Weights of a small transformer language model.
Architecture: RMSNorm before each block, rotary positions, untied embeddings.
Training: a variant of Adam for these matrices, 6877 steps.
Each number is 500 + 50 x the weight over its row's rms, rounded and kept within 0 to 999. Layers, rows and columns count from 0. Numbers have three digits each. The size before them is the row's rms in percent of the matrix's.

# o: layer 7 attention output (transposed), 448x448, rms 0.0702, rows 142-191, columns 224-335
# v: layer 7 attention value, 448x448, rms 0.0641, rows 143-191, columns 224-335
# q: layer 7 attention query, 448x448, rms 0.0357, rows 192-202, columns 224-335
# k: layer 7 attention key, 448x448, rms 0.0369, rows 192-201, columns 224-335
o142 098:458515495461441497548567509533514488590547482538550441497525517554511398495396537445493592486407544435572560629560494492421534561466405567455491533527471557520467561470502537434465524528512563555521480459520457467446502407485494518487456430517461554567488526499540587585514508580491475537499563441525408545528636473496402459532473517530
v143 097:446400565498471657490465546516491543550533523428536433448407507511469483474534516402416602576479494528468495512461562516403458502424537458565522535565489452498507533531564445485540527545426498536487609534463453473533408495430483469499529486492466511493537420533459491531523540493557511508541458462480431360516504545490532571499424606551
o143 100:498487480540596544487455489532481496507509462515565489452428556424515529510536532575547549559489526551379542525500574487473511507485461471511530572509463477474436412517507510511423453553511566535481546567525430489519497386500390558543411476566359533490458482478515494617434503566448501512473547503594453531474508495386494536524521567558
v144 099:361474524485504521496467572478506524488366457485526422493507483453468534547491404602479593529527520464482493501527522525495520602451583522485427514469480535451485481504506564452443537399464422473447514536461493435554570468550436529450465506545465466502567485465506444511521497504498522552575582439469468421478568566453529553467448467513
o144 101:447502507448560457506429627501490504498554577553556502558560341549543492538435531539472537548487528501495526618477530486450490562474522521470539601548494560497430468512489591455494403428500488543497428504577475519565582529513423403376485464534437491500587517484535473522520498530504439569483537404480507404516488494465565520563485402413
v145 098:548431517508524571474498508540512460437448520505483558429489452560481518486496530513485433517435503521545541510429499512608577530592508554507486507441456479546637441437430451572494512494503446470461481576430521557508479586473507489574553484509510526441515491581476496511626495477434487518526504449443438551587460500543548482506505450501
o145 100:562507523465525454428549450520535480523468567567522471473439537563454459538512587563458454481638453453544608515540485428493504422458567572501529513470547476542495481462514437418465477522482522518459484496442517461456509449469572617617509500516504558566453583577474454492493587481508530476494439519558473499545519439566427424552503357558
v146 093:434504477453569559483507464536485529508494443547502464562519478442521511548535488462519571359524420542485381470458539505481503558476494428488492402566573474414516575545466526500593419432516566523503477539519430495479510489512467490420573505495509418551445415523516547503524503590467495506469427502426545451490428462636531503465516481628
o146 093:526451512493461552514465463494536567585417452545481501528496541405425528437584565460550451497465504489555466438524464516452502543485477529461535439498558510477507516535455571479492493449509557628509469480527508500527507560497494492537483583468595400444387544542562474528492557525524513430584450502546519579427424542503557483460490534545
v147 093:532433461503486541522423509529601509591518491658481585560425513497467512448522505500514474486509511490393535508544524393516391491471515468475436473521542574514453502517478555529487542498510487400505518537506446333457488432548447540542512480438498443471526530461536438483575511498498424472533490539499481530532564427498512455460593578507
o147 095:531468387448557474511458445518559503474560526468482539520491534460477565525420469465550422513433566542440465407445486523493554579501476585502561545491480515513562531617530424559514581537420503442545534506542472453520500464452555478563510514512499385560551566589499466538492484573601510538434427555463439484529421471428511425485408506522
v148 100:501449546405455365447496389523482541438562436440515487568500533484527517471576535428555504497503469469411512530480404508556528499541481545407554485554434441451496545493459432430496424447449516491493505521479556448568557509573484499422450543609496530476547413442452527546552459638567551537467510585410483523424477365451522432442533444557
o148 103:433543552383422423499595434466498503555463477506467516573492530436436547443519518537510541461538430551479520547516474453407495473435408464535520479540513467477441579474456564564483389417609594513408433534522527406528489524465500550433473510483414399476439504520537550484532460516466496491518538505479482597430486535569599544459534520558
v149 092:517434571479439479612467544502508523539504500541543550533411527460570505478385475553457618593500478442513468478415454516428478460487411451448561468478500524443427490552551459480558483492482519535436507503425441448478498539462564462491515502535540494573578465443633519591432437521529481433479455569411388521460560471523469497446517433533
o149 095:345409517463513421481487540571516454509508527459533529573445496491516502520477414582449503650538402477527471616523454505476572493531468429449575452531575453586530407555484455469503473507552539512456502538491503487482548461498475479433491537546501442477476491575573529564492479515513524441484426456528490494497435484545602447548508563471
v150 095:534458488488476723557464489605497493591502473574483583470426508474522451451453423582562511517521460550570440493452413500476459506478509478475544467573466528422553447540474519495505484594542633548540502547449459508450562460418542524477500461413483485553364418534525517486418495542444650450515481535525506463545439533625463556552542413477
o150 090:502483431576527494451504495539488450536457488522554515554418446534491571470572490482500524524475558527527404535510452524538433453476555646495514434475478539511496551636518442439523551492478455542500543510543493530433451506564437531550506572408550543501454464536509491562487458487506469434425545488541579661469475535533444392577454453476
v151 096:628525536480454499518581607510507487541499502552498474500508530464423466506512582517418427491461473420600433520477428502519564456582410479483610537556516583533430473465430453544435477620424540542448530507480436480408463574471586537520473474473521467426481492370466575454488547477539653543454474478491568485518475484534478495526471465510
o151 092:480541518508521504410595499523460598552500617495492475525481423499458495520465548463491461457397475541519477517499426458504532456569539430497463501439515474441460427461485458513406555583550387439497479494423528564403525503513506454415503439436477545526436497448502569437454516562463477468548498405473476558557505585440435517467520541477
v152 092:538437565458503371494601513473522525541488484405529543515512574447460442422508463557542457475480543405481400516546520537448548472505545560440581510446445489530503526423581527510440478451502480502493492506492440523538426504462568501455447457429470617467547440412450498528520508496459510548523502421549596550490480415476444472433428631468
o152 091:484512490394441491465635505521529529480447457469606473498489388471458509559508499526508501480413465471526537566494451531452535522446437494511474583457435549517475512462494540446523616511465475503442540537471618484483490549459472455409577514522415481529496464456483457442503515484434433461489516428513405511410502511393379563516531538566
v153 100:574512465505493484529505504481440475562564518570521528607501492447486492539444464476524473392436483533506572482374540472502444502562569506437605446412511457460514524458502502519515571516539579508539534516557462452513421448423532579571459474548488563482432471593439482541488520431480588510548536445526520571522525568508503523442556626525
o153 103:501445448587406569496479464419457422561495417515542539478505543501558539564418466540480470455442429608501552545548454509525446489502469475557493513523531490553537483566545458524489528517569548504503497544446491524532502507415594490520504568455541567566408380528428497517552464402553443478623449526552534591481404615496460543467439552492
v154 102:465520461412511550451500576544478533655503462450516414470498479461520527508589513449559486576452527561402545470517424537503476543543437464425576495509486421538516465471495438487516430506553495475473470436482646459602429506471461531516490571596548559410447422432457494454447532594546511440461492542518526548496508454533435477439480535511
o154 097:450503551421504490512594472427475528525566506533561516543511496518533505506532559420433429516514486535433488508538456464451484524423473516526525534433465428547468469408518518536469496443459588542410495607437466440542485448568504611395507491603414578496534379518543418487454506491382493530502531545469435424429554495461425506501503527439
v155 101:455558505514460507471515490419506471424540424474498516429560548498510486505492506465560522453504518455437473472441512465423457512571491400439470454474477456518444462482489492510537516501585457593490543428546478492467480508566495502453545468525551448445516439489507437516507532528501404516486508500503548534469517412527507447515417482659
o155 100:403561494477466475336517551520462539530568574532563554413545487443443526485560573505552614496644512573477553445512529415497478532496456581530479437436481418579544444482499470494519415452528511507484554629517459607525465587495572539459546480537568556484500393452562516476475408445442512405446496485559530568386403492435455608435492571537
v156 093:423590408502537710427557510516410515428457441553569447508541494445462492545501522467446587537530423506455502500470456462482440518392493524473516426598426487521535602532463492489474538477559476483441598503557528427464548478476459535527507476523502506534551644572480472487509540496491495471565482459474484499512511581551532546433533571599
o156 091:397487411476511532505486488481453562566512546495468436562520550435496461452536503528609593448480557582454462422418462454452410533556450545424489504550529464588498568532437475501456592589561558513560500474582448511495517519492474455461525509517459583530476493536490413495507432487573479489564482476477459528455494506438549624480535500500
v157 096:512552524518487427531499443365539498479407468406501506446394528568487499529499521520458548534444507520403638493395501494418468450498409505507432544582411494530559467519521540540458560550491436414457569476467517513413394448506488450442519482577528571457562573623517453532428388420522515461470529469455522482516541395549569472469540541513
o157 095:417501451493483494507483552468453489488572613513489535477467569486535376545513457504487542477463504569403513579525523457505450474520415527418538528454460512542502458444491485519377513469416415459483498490579511535503520484593532543470369508587475553520570453472549448507503390569495574418521520467535508470502483527542620516515480494476
v158 088:584476521529479584482511437607444482569548480494541546469522523438487504536516507509547542473493468538440451505505372528493436480474465441413543503522396555571581527503562508470483463503616456535523564527479504495502538428389598497461532476504540487488513447599444487529546416560511577422457550434485554472488537520499506533536578531564
o158 092:449448466380412513501519398418457516504442482498522517524481432509512460485550501432539583413452468662447483454484486405478453529404433545546538437548430475579543526559506495467494544532490544555467565533544477508492448488427486515522388506487438520445543470560459457510519478486569528508472570517536474593493402553510582540475485554473
v159 099:502475511520531520483519529468513509528561517660506420431557408458501491447554475471553470443502502470502520530519570430543483499448476533577508418473567455549524504474379450465443521638505512446461567506529508577466459496419549529531433472465518529507529448481438559454458438494444558528541490535515494483573531515514573494465572493555
o159 095:451467472589604542483537559429507455562484440509582588466502559537512483504515487468529462486525542571464591432460441481476505486551550467515510528486540444527498524492472397505510486537459532489535531476484453486480501560521617431577478453437473539530489513565515542540478511500429481522522569464523465574430538472480457500439544540486
v160 094:421555499406529499562542417525526449590491450517502467493582502545502516492519411511429433473543473481536639525417566476507472509540472546528491563487567580482502509490392520452511573491435467421509444489513481422451538463448367576411523548553508453438457538430508471416495556478509493526459529517481514539414452436516493479506563511476
o160 101:507504493478424435527483486428458547569526504536482532487540429451511600502424430495424527507609524567586612520519469508467430447425467464418449594467490529530511595438488536484459493405487468468580363519423527378489516537479559557442596609489531496513434518538530511498511436537511486513499470537461494439535533483573568555482469436440
v161 097:508506510483525479442478524637450538599430495507490370404484458510554513525462475498460502493553442470536452488572506457526531490455535525570340564488510536469530534495525527530466482611508533534476576378531574547502380533524494560570535474490485399499419600535442496458486480502510471485500487391525518485465376615422500519556447625499
o161 095:546611499585507501495452524491426593529474499540475443509420530489607557337552543453452580549561521480587489433498622467555544483540523451575485493527481500471486550564588533441440509600562513484502524550512453552369516474540460497514534579543536474524427540444540514466483526519545438582541493415448528477559546491505507589413417503570
v162 091:443503426482548574439519509552464529564506456500511409515570595400478532536551482463393543499541499476526487479469416583481467504429418455484639507563553497485409576554540530526486434540441490402568502467522606435497464552544459546519514530503468466536465540476579541506516472522521416448498408507536520510536487544561471539452526589485
o162 090:455450528442517533460518476471575510511536591494520366556512581477454510394533514523537461430408592484471450499452523537399484531540470512477543506516541519487505458591495533501507535500467494442462526517471485350412587555496433536495517454553464514540488523506549485558473561498539453496573450465536407556484626565427525567483519569497
v163 093:486452462492490541394583548589519545467559491478545540489480495541522493502488511479392507581509549565520544485480420581515473472469485516505576503480505513473420511545453473525553434536503488505543587523552538471442364588559516490503394564476512533472497485438536523498524489510488577474455516547460546422550489592542455525433507426541
o163 083:481530482507522520530505564494475423551511465452528461540493508515496524442526435548491478495568535559466517497374387497519500556465534497505587500455539467532534586499561463555569428572447632552547514493499517453443515598566461586495515465390489545514592484503548496578460461511456486468534527437437465580474455516493417522494444467539
v164 095:469509602463502411576554496386571446589397456481478521508358539429518509444478516528432356549513520442497465506539465537496534482634464469397530521434570592487367535464523538520495460540495528492487445441414479446468425505569463466507511509524539464441544435449557458443448475501527535533468520508412431500471495443475519541459512442630
o164 093:512592533435513389505482519468500430492500507519509516506457445445516576493456519532310373491441447492550443555497472496487526480517517468432533562479484418447465528497559518442454479467514504494476463448448497530494525499478486519448487610510575424470529531479495547465621441483431497544552479492462456486523431466546529536544489472448
v165 094:491486438487458455577413418467480540510460492372491474548459547573529468498460499519502522569509483518498580513610475582501577531473491420528400485550517425501501490487496560453458471526482462459503576419466576513580547499463499530469451482519517554414528577562385493552413417533512442496490594430471529515453534406419559514547524614489
o165 094:501466456466547443558485481521453515428441508477505550405523523502449509480527563494431485491551463499429570565468539388489486552449490460521553472530432394487489547433518559582439418536541416514469568515569503533587518517430426506448483538485531474452571538487458449478511475484516456557519572558545436498533495537436561581557433578514
v166 094:438542492449471548353511540509485430430462474535539550492557480472526484557469535400381551483480518472475431478493467530506429506371407567495534534523418469567480529558569459464517466461484501411501480452461501479535505512595558496548467448482496460591532567551453492472501538592469464454610454511542519483552600467465503488522466457619
o166 089:491546517399479456462557527487471506461460498489469543508510549494502377490463533447578470515469519529480449466531517539547483492540443544490546430505447499521523437559488501476565512532538539513585453511459563458495524530565435502446401526529524506531612551483520483482508544510467537514570488518476495568494605371488411475485581456462
v167 095:424359545500479468463529527473465455541471539570529529520525487443539515514616493399571429546501527457526455512574481564513518478536465470456480562453452481586338515464452527517458393462477553448584495485515527432404495527491453487578510480452528512495535395409404484515521514488557539588473500450512505541558536513469562550470438493521
o167 090:571554588447466569469564575424583394444491490551516565503516442560560458547508508499444532422432539470484480499586563433505479576479460452545560552412430514460433478489480565444449416485484480512559501539453529508467452483472571487463456390458578377501534479456495577492572529387508554567515581560440472571529479488436461551420525506568
v168 089:502504514508477462475466499370462505579473435491447575525540463452572501431523513504577477468540501495536549536566550507408475453502532470579513494555511514499525507482527500558474488483462516484533451541450541532479477521467502509624481529537522536401448478486560496542443495463460546467477492620435485524547470458513480453461473481449
o168 091:497448430539495464539549476496524482521504483547523541494481552500492521508501513503471434553466554430475457586531576533497574453397491570490604491534511613524473593483570459488515541540524532499478466490461411462441505410549553538539536521571516384553442545481544518596541500601476542547514559543479382460453517455442473426587449444489
v169 093:555486523415490530501482426590476460442589507398522611509414567405602459480505536460418505500470486577564435502409518494445533501413455417511470580462536487472420518511452568519568469562438588503503518453471539498572542461566485532463484447484508468474459520475538515553458429511535576539493493501474597532453533491543495523533498477562
o169 096:580457413445483528576518575527572598422492495458453533472420506501436615458525603497523487580530463483524503584470475451444508484477478410515536523492485507508539495495538571483552491542516513531513499423427486500480478428469398523512420485470595490538396506467525521501535531530420463507527514539488484599478560572542514542507525477539
v170 091:611528517514486352447499522432534440481459502547476500448482475504496510471494512562507302481461503527519436509557509531559616535610519544511522577413417471540528420478446527487511529554520494565470491492478541526474355503489497540547403474502478443496473334576409503515538544507515532521557535429477491476571393543486491474529441458536
o170 089:497495533532477497476549524456439463545493508463546461440568428567480522530398558498456430427452512505486496418571470499548486445506550563557431540511423604418439449418509457541489523585537516582540515509475540601508447454491565434534457467455562531510587470377431460485633525474359497504491574509419548445568478577522380440507523529453
v171 095:501482483530453462466410490526489520439433556411470476411553484526440531527447475502481504436469479470561451510428525544557465504439498505466548575591561480474642518494487442432499515466430496547466487535499501588481540533615568521420509540487465487523570514412568543519455414501534546567414506345513497416483492515540472485518475480487
o171 094:534449543508441548564561517483484451436547490518572399487513441538498480475421443460537522485441422406587460504424493558509378481552478457532471506527504540468527499400465446502501478536523512443482480458525499523472476483576428461464506545479419571503453650441492614479409529518503474449491499456522584532493456523591459472469527475470
v172 087:457420608462492499535527427564535478409528470524521597442513464471514510558474469568522466412527464498523403516480571531527447489443490452480407508437500495533602499483524531532503425393528503445415414579555367521551457491572467544404510483472563485517479390461581509515517489490465466631473497424450514493464420531463467514565456464503
o172 090:559518562479455496527513486492531457467428451571411534488549440502511526590566423486501485491531425468596551549474436503546456584414536484544420398389442540471536601465517475451508457548419475584522523565504506572471537511512546498449536493450637440519457545446471517560422476517454502477502563534529598426444485545561475443444535403488
v173 101:557545529442514452475545426512521442533528534574454435539593467518466530507500564486458476533455468509470532493500459541439532502539471397395466531428576538526478517460345583495559440412501532476512487452483544420499482495502426497488464516594527593430473399432544490476511478543584547446454378480432467497526465487485489500548430479526
o173 085:480524604459545411486473459471488494469586470613472484457546514550405596626530459466468496515475501550519468449555405491527497460488435438501482431532524601530475431459485534500418437496462461506558459511505516493507459505454545508477544554478557417461486545440471490510596494384507561508512468572450492421571499571485502476442502481493
v174 094:544446448500523521588539523461536466458524482633501444449543523528523500482502447537517534459568516445421518526495525495540469522568507567528563494438478431480455470525545447505454545526420568478417481423503611391440449534565590475536524565383535523537444549529554530478546514531410532513570520635536534575554471606516408548544611458446
o174 099:516457482512632600539515532524410504480481505504501505525476529546576524548562464566494507559598437461464516542476489548496478446542526571551472515444536383467507469601538467528507556469493562486583432544431577444417483492473559488546538609514522584546526450598596478465547456467579455470462458514456424522501546447498443345471541540520
v175 087:428570469508479471396585544530538419569517523450471574563520542513532510471466481492585478469519574553539553484528504551577490520504590570509552557629484531446369503469476593585511475492480480412498524477453481510512414554538529472540530498541528550481451532495399502490473555551522522355448504557470438439475466456506500460499538484497
o175 087:573597493460463424464575580543475582496513494459490504536538481462503516456561495482449446494545577527452378470486407479448531500552453532489562458427360463492447482526444520577484516436496486486478500483543551537542593516463496473582550653467543397487552522476478477447532500491454435542616478436438436503434549433548530531514430566488
v176 097:412453498499515406475486423582580513434584517486491498500432546542497460396516415542495435518456506435521605503458489356561453559450613480399463452445495560493460447504472408513513526508456500507450502530538591578487371549573462565440481491501523470543581465443543561470424611442431545508469454436575537481547440477496551491511513567592
o176 095:537545553444551444403504591508469515519532531472511498462476579488504511547523478414475526513548434541606558472584505477522429499401541374404489586492540518504581521437493428460465495490378457499489420531562494503375568497566553580453409600439571647531486431477517630491462519565564458527453535528513551474560544531469480575402494505570
v177 101:469564464428535508456453422527506566508478493462502549571499494431573505492487499480579524538467528607443534522479533536459403475479452529517513495634449479482420532562545488496509521462542483510460488486528425458547472410565519519511423516491535545537564419497548437527540494519508521458451555533472470487469570446527522523435457554477
o177 098:577498469489475553545472481486521352417489571510558537404518510454580530453586438561514492504429544474381469647524456495442482545460472506542537506529440473530549520602497511565525511500509535450504494515448528509572443492546367517511517445540518421475535456442492478561516456512506531545482575541456474499471468594446534522519476442440
v178 093:461418479463479467568474446526465453489407536501476512429617433563543499574473555495554412502453523508530620522548501520549458451476540472519393513574520483538538463481532445470449405478528464493477487491435591546514465491568444478583465458588484440498526517582566509592482429505522538554452535383503487455478506566415502472549552561373
o178 097:629549518496487440535450447456505474447470425611582523437520546524473480542460496523408508490520393461500535585532485549547494543440445432535508450530493498475511622442543506527426414504566492509487492470657478394554520432500432469435490546489480548428488546519464492410519507525481577537441572591486510472545455505443567417486540419400
v179 090:522544608517504442522473535477457472576388514539483496466455499526527531537473478539494505552498496537532512498499466518493537444507495542480543481460464505517564466570519412460468539493518476512500490448528576549489524522496488460598473492522544508493510443532467522545519496488507440561518566477508455456537537580584439530533414485469
o179 091:504468501469539500623507518494443415442488523528550539472563530499458503570439494532404539470458439423574569504464516516464545450506499581607519441575475431487572490515579433446492457501455509511501512504510620655521499448551503500465525500557489507418550425498459492469544507535467488467490498444460554409467504463610485556522457388445
v180 100:394456456456514516485547497548467511430478538504490475521495430531563506483532450491373445439451580548528487504522443550651515478520597570557503578501465558531573513513508502488508531473563526499543539463507419521450360494514514495552485476415472477556530614544561401504512489502559503558569530535502491483540524560443487458477513575454
o180 102:497486571507442454444525514496538533585473494491526373529450461504507585577502464553523436480532485578548487529458458537540442526543548482426461568501474556518521468551490531452535516573528507551532515492505441443495542620464492444450542508494410538546551479543342435524501518512476457490503418477492478500497547465453400521495474540530
v181 096:526425506512493559482372643445423554494591527392505446566509600537514513486538484490517537547520485467477494501542581430552490462549558546475560535542614522485357527551490422536535497611427411529551556548503471529471490504507497530529447523612449473561468531429448555522496488436586474499461510537521441577569477488429458586561456581513
o181 098:505514499607529528440500478593489512500488477422424551526526501503477534416417473421464521499508499385466487436526530521476446537458503390542533464516506500467450487470482511543486348480502514509523624496455587523558535569437399476577545474470413532510516496511493573546571578549507512555531432429530604593525502538477563583520452574566
v182 092:504377547480487462455437429495456511508476555444512538457550501415432518531538517499549555566477443498462489495466407413437477446412498492681475535545435479502533468537513468543511392462453496533498584523495546480448622470514430463494471472630479479545635520490544488549479454502520451521431488464458519510516503451482576495427475514523
o182 097:448477573440561504567476517451519462473525515537472560477417489532430543500478379523449629508544486498457495516520477413435481488456374553469552570629538530501551536548432495488512529458516455539500462503416465419460490478432439569497392440479389388547482502450538522559516553491520639564535636477544490508456498507563522500578546464511
v183 095:429541508554503502456579433531467496447570464542487575463488460457438428574581543566482560547494492420546440480447429504608474551537527448478496558591407485452342541483594495564529489556470511608517552419436514473597524531502397602495490495528485451540518545561424472483560501497478538386538446562536504526452575469590530520514496493555
o183 100:522560442503584482427521451513448521554455479472435535428511506535491425476613535392495542502448496508414406472537527532556370516480442473505510501511487479509554405501515553574498569509524435503531477476501489536448504531503431531538474440457508559581492470499543520533545445500455487482481475544459381580492448490422565504488467558426
v184 098:541479547509484427522544490554537515552553566457555399464484563482493480473483493493424486506492495517520571502551506403522479490454464533527538470433524499545501446511486520469482562579535454558482579417564569458517549506493502501454533445479529539558538561493463538488485531506517526491528513483510614397487469524461463518487451466527
o184 097:418536402476484500540473532551426651530432524423488428486465543583463514472494522422443498538526449598514565492469470494525474461478592436520490548522405438576513505480561464584513539537530460560493537561476514520416428513449486569503496579534468562506531433510554531563511451520587434451537523468502549522473497465516475512484541506492
v185 097:560442508469484483488540561477517461502461467560466606376465418420483456560556511541538674436557465557459532473543444557579455440474498620461483488552500499531520548509520533522479473502509520506429532520478502470532447540480508487589465493452439460511536540494536482554502424481450542626508556463478617486447583528451448479497515515514
o185 093:495455516475486567483505498497465439497469429521541579521488483490405430601602441487519439573522482519546522517464496433562482645540535501498521546508414423522494512554539509441496533451611457485495448465484456473568452564449470500414504470569459482544497509497479401446489545458543476543455564450462475636462565460419411451501383537516
v186 101:497435498515495558530523457465523513451556503598514580471457493458556447417457459561534489444510441453556525511431505514513507497402482585432461526506506599464389551568523405514520424477450553442598507589490398498526405523536500491505557456464492456546516528505616422500429465515497515504553562494548443545519539533601498480579606603424
o186 097:605477448490556438553432438495566449508442459505491515535521493474444508528523506603460459460600467508469537582501481476574463545475386481479547567468542445449531520604463474445579555552485470531556484399499549504433509431502554494556450580375645484463469504615532507605504550534595453535482440474513444514553568562416579486432486430488
v187 098:484532529509525444493545591542462496507486466606523540586423550530478430396546435561413652559526497451548579503598505436512527473414512548521490542553463490534446511540570450447512532552463522476509548558458373452409486443500511530423447559462474459565445422488454497455419594494482566435539577502494548542502438444550472528480496509547
o187 096:480445444541476507408507465474464461536440480405479547470554413508595476461536457562469507563540526518497529480479453472531474554486580499511561559464481444520430530598469522438536526600504495495472517475522458586448490620453515427502486493457494495602542546567532462549489462566538504492599432508448474482539564492540543534510365645485
v188 095:467435539430524579483622480496511489495512518471510568463517571454506449542476518511497572461422464385532504479513602510446458502454534522466519429502443421515465482488429439496448403499439553513574590486471524452535554442508439456581389497459502616504509553538575492526421437573562533523539585466506442557440562587556506455545495460456
o188 093:524482455521410496559529544578540397448557371555493546514485481548475520481535463562528526595603503560590479551474398515466572522490416549485560533465468470527441546487500557501535387494555487515555471441548548460555501527637501538547555532436481521537441431403570515491567407399474552486507515488443514563460463497548481525496508398549
v189 093:448477517533453449520429506501462512456595491415468320500511463504575479413540493419421384560514489461463450501524539491628489518564580465498532519442560512582547498499510454514513496589459507547550523437478544508533543569569498555582461502488485373514471546481515514504494525433479494558372442529518511580515510506423486527549555514446
o189 090:550557569555618458445436461473427501558512567531559434470428520599519606528484526438464508515538417493531501487544659541530464519508621451553498556487564532462423444426466501464536421455550490379561479526461467538450529364516514532462516521490461574509456481500526597546508524538514505519493474556440517467574515518501480539433559428459
v190 100:443500600498462553548439552594473517606443489513488499431534446539506495512452552470476349499550509499399431472425503407430458527612621475485449470479518540471469523442470468499538430541517508465476561457443532509578450508545487539512563493570525439471481634495517484494580476520535569499400537402394533485447490515470521496549607468592
o190 098:476504522485499444445512464505426530547528526562392461528448516462542541475523541429426549472605460609499468427524521469575464467488534402496466523482520401503436522406536548471490442470506556531519521457542496586501462520594449464449476543469560472451444509472483480436515474572569489531471371502504572508523367443556518502503555516482
v191 097:470536497522488559480400502447509436477533487542540546538478553509557495515518587474446513609537468571485561491394566469562425512487482474455534435518517421528374442464456532486407442565637447493544581476482621446497485510498513561552520503509518484471535455475526545485479482469477508492510524450428529485511606464588514578412483354583
o191 094:447467547469489485498531541474461460533483566444433492503421572594516461385541472451491582489444540464411508495505453443507491533477547549504528536520532455574483524469481467566505529503497572549482502436548443542469497372521626477463478588475514535472533461511531432547618396530456537524515483523420483471462505381562509568525383467519
q192 082:460474500481421418446433590493513493451500505511470500481540472569490493482461366462588558564518512526467522508487459418524481516501470435545514411462507457512477553523455557572507471488459668469476459508523516504480453418388457562498518482480506522439449452529485385568423519518576487460516469538589474430574537490520482514544575541573
k192 081:511563605460517460492549526594443450532490457538458514505483512443456443496522505517561532420445526577419413458566571463479580544467579584422572550399576516478464476460581547448427545532502446507536603569451543421480542544474534498596467514508506489466522548544521542531519458555534582443541503547504518501461549502517485486452408470436
q193 090:573536611487474436598455535479450504488474432522543493605476461491575476414465502508482573516458448484566504506554557410501500602541450560462495422494429542500581599491474595524531539402534514466567528486509479564462568462493429559474343466536554519413528564444631554417456535536526477544520595406519487506433460500481549469455470548379
k193 080:466431517583542544480504557421443545555497487526465534453502411540551563419522502482572513560568512499487567519428469484450389461479484455468463465573402483570573567536566439539497501567558504442512470504528499540498463528478520584452517476469497530493392467537494466516495501561481519446459492486453555526510434441475489584550511493509
q194 092:434496367482434527452554521548555489499429525544462487445521550543471499573480542491519555435527523555468526557476516545439476415501443550545525594525579583471470425555528404425422503530507548484454546557540555480468484584453551498495634539467482524539513474575403492578539513478492427455527413525590596588556515456481475522491560493580
k194 082:414576477460457516480537503539443471504547483554398512454387502523498426586394433459450420443480431525453485470463533526548558582518480495503533531475584452503425392561462626612448477496502482498504465417464496522569507507530455481530518476470404516497549589505496345516508562500540559442522555507541464454479500510441497451539449505529
q195 101:440493544455552450438496464493404475478509550490600506528537508423475459548578522490604397424573448541509530439423461474452482461536499489557513440476502478498508385520559464557449505432556427529465603466489561578522499527454537497524548461419506393466492471420461531558473526537546541531455531487447539467478426479481434407488588376507
k195 077:565596474505504581442459482465482548439513549491563517510524510430564423592477499454508438509479477559546489446528532604548623496476547494472482486520473473520427457482477519403481508422512442488528517606482447510478551560527536479634456490473399426500589476472459481446493384427525455431443478527521449481423523509460445483457567544475
q196 080:492452497508341481530498475520527439553443615480438493479429456550497394501494499423452473596435462499444485511480388509514470481419538445468439591461530514495482470456444564376466543593477540420448488467493516484463516472525444462516480507513412561459425510552557431441616481474456462490559425464431505491475548460440500537476458485444
k196 120:545560544489473461517478469569564426424438555498540532542519561443506489440505484532475471549455497405490468476571512442431479471449495429476491442467501567439502537555499469490529517457545483488498513605442431480486472538457518543522433475429508560452505550499413560489392480405511513488597477480446509650474463579590506529456564425487
q197 080:524521496552557442408518489383415490422557494477596440455502537431474596475518415541539473434577393566545534471501535499459520418526430441494543519551489509486565482550522472567520429414595522518560502462551529496515516465494466537532570510478547523512570420488457594564431485487496608513521573555518497559525405515513477509460542488465
k197 110:436480523491500482483524507475479573573534466500419452492520442546458571469464463489500471411597499602482568604420580551527509494502551449530579518497505500580494528540518504518499450525452551521418509403579586524629479521487479602505659500454541532497505490513524466516496530632456536474459508536512473369603453451403419540439511520476
q198 079:442522529461517510502484486477509527466548465475562558543535532386526556566426373561553463419553433542501482555512473481424551491544549520431548453461476441470512521597577446479548489406575540444471493549504491456521577505460486479509509492541541520581627508544406589489507570494534580616609508473589533566483542585419439450497527544473
k198 108:428533521515534460460523435462522577534523459451433443528488448532400577463447476446524451408569512592474572577399532568525548438505511466497582472439522477570479465527466462544474504534500547566438482409507549545529545492569507481504582440422504560479548546510479463495554537582465505512436504522575540446540471507435412480496515547499
q199 096:466476509527521511445540480488546558510524457471507444478523502473401585510463427497510518515586479571482452501474500524424511513558493479475532472538497554450447542580554572508502362505462590530493458473507494476561563394481537580519533512516516501575505461567436502553544483611517534447507606514486507462496451520507476539465603482467
k199 070:423462572476435577488446480495539497452480508466422480457532504513528457549481484499520434516487484508452476592497486534499545515554517521468553482557554451606470487557500520478488552450422422529408438541571439530444529518475508559588585431429472516469539465457490530508570497604476446570489551487611412384615545504420344456481380536455
q200 135:542543483580573456467496482485561566499542423500407450498483472591439570393468540470476553443553578535524501585497548467515503421486413404485497499586492562507492551574442518593568416545454589503553461436576468440497501435520439547521526497508550537530601484561456488434519477550389491455500541536573477434541440547515450557592533534524
k200 059:501530444386487479627450429461503407536527589582372526525461497529514419537425547520407522543469498531498440539510494571548509537432549524512543531479539507469482529444537538453478592460483530473447468561554427468481539518547497442578532489499404526416468522482470470540484503507482489545518451555538506436542503484512401510531480575434
q201 091:433528396383459587592548539489515515552603451489589534528528477400460517528505418508445544391585524494484518473492524495524525481523442551459460572499490584436449455583521508597471473552504470445438618461567475508535547533567482450438395485531465542490462458471438531525535468469495477498454507519580531532429464521558486491489477442475
k201 091:440503548502520473506566452495521440495512462633580422505431350579516653481447498399541507453547453578387474562526589500459528437537481517557556521430559556591448522530515490607491574506619521544430517573552504484519512499565457455527555446527491523480478536516489491527379461455462462521500479568545491506473454460535457504610513453513
q202 099:501530582534544558565511401444510507594530454446512472487500517500563454376485514467512402436506492473530467516535476444536530484444480470501564439508494460556484519396530593483460586520436530543443509430469470444541527427505556471458516482493488410422462506447499578537533445474524546491467487472413553471499525437471564470526462509545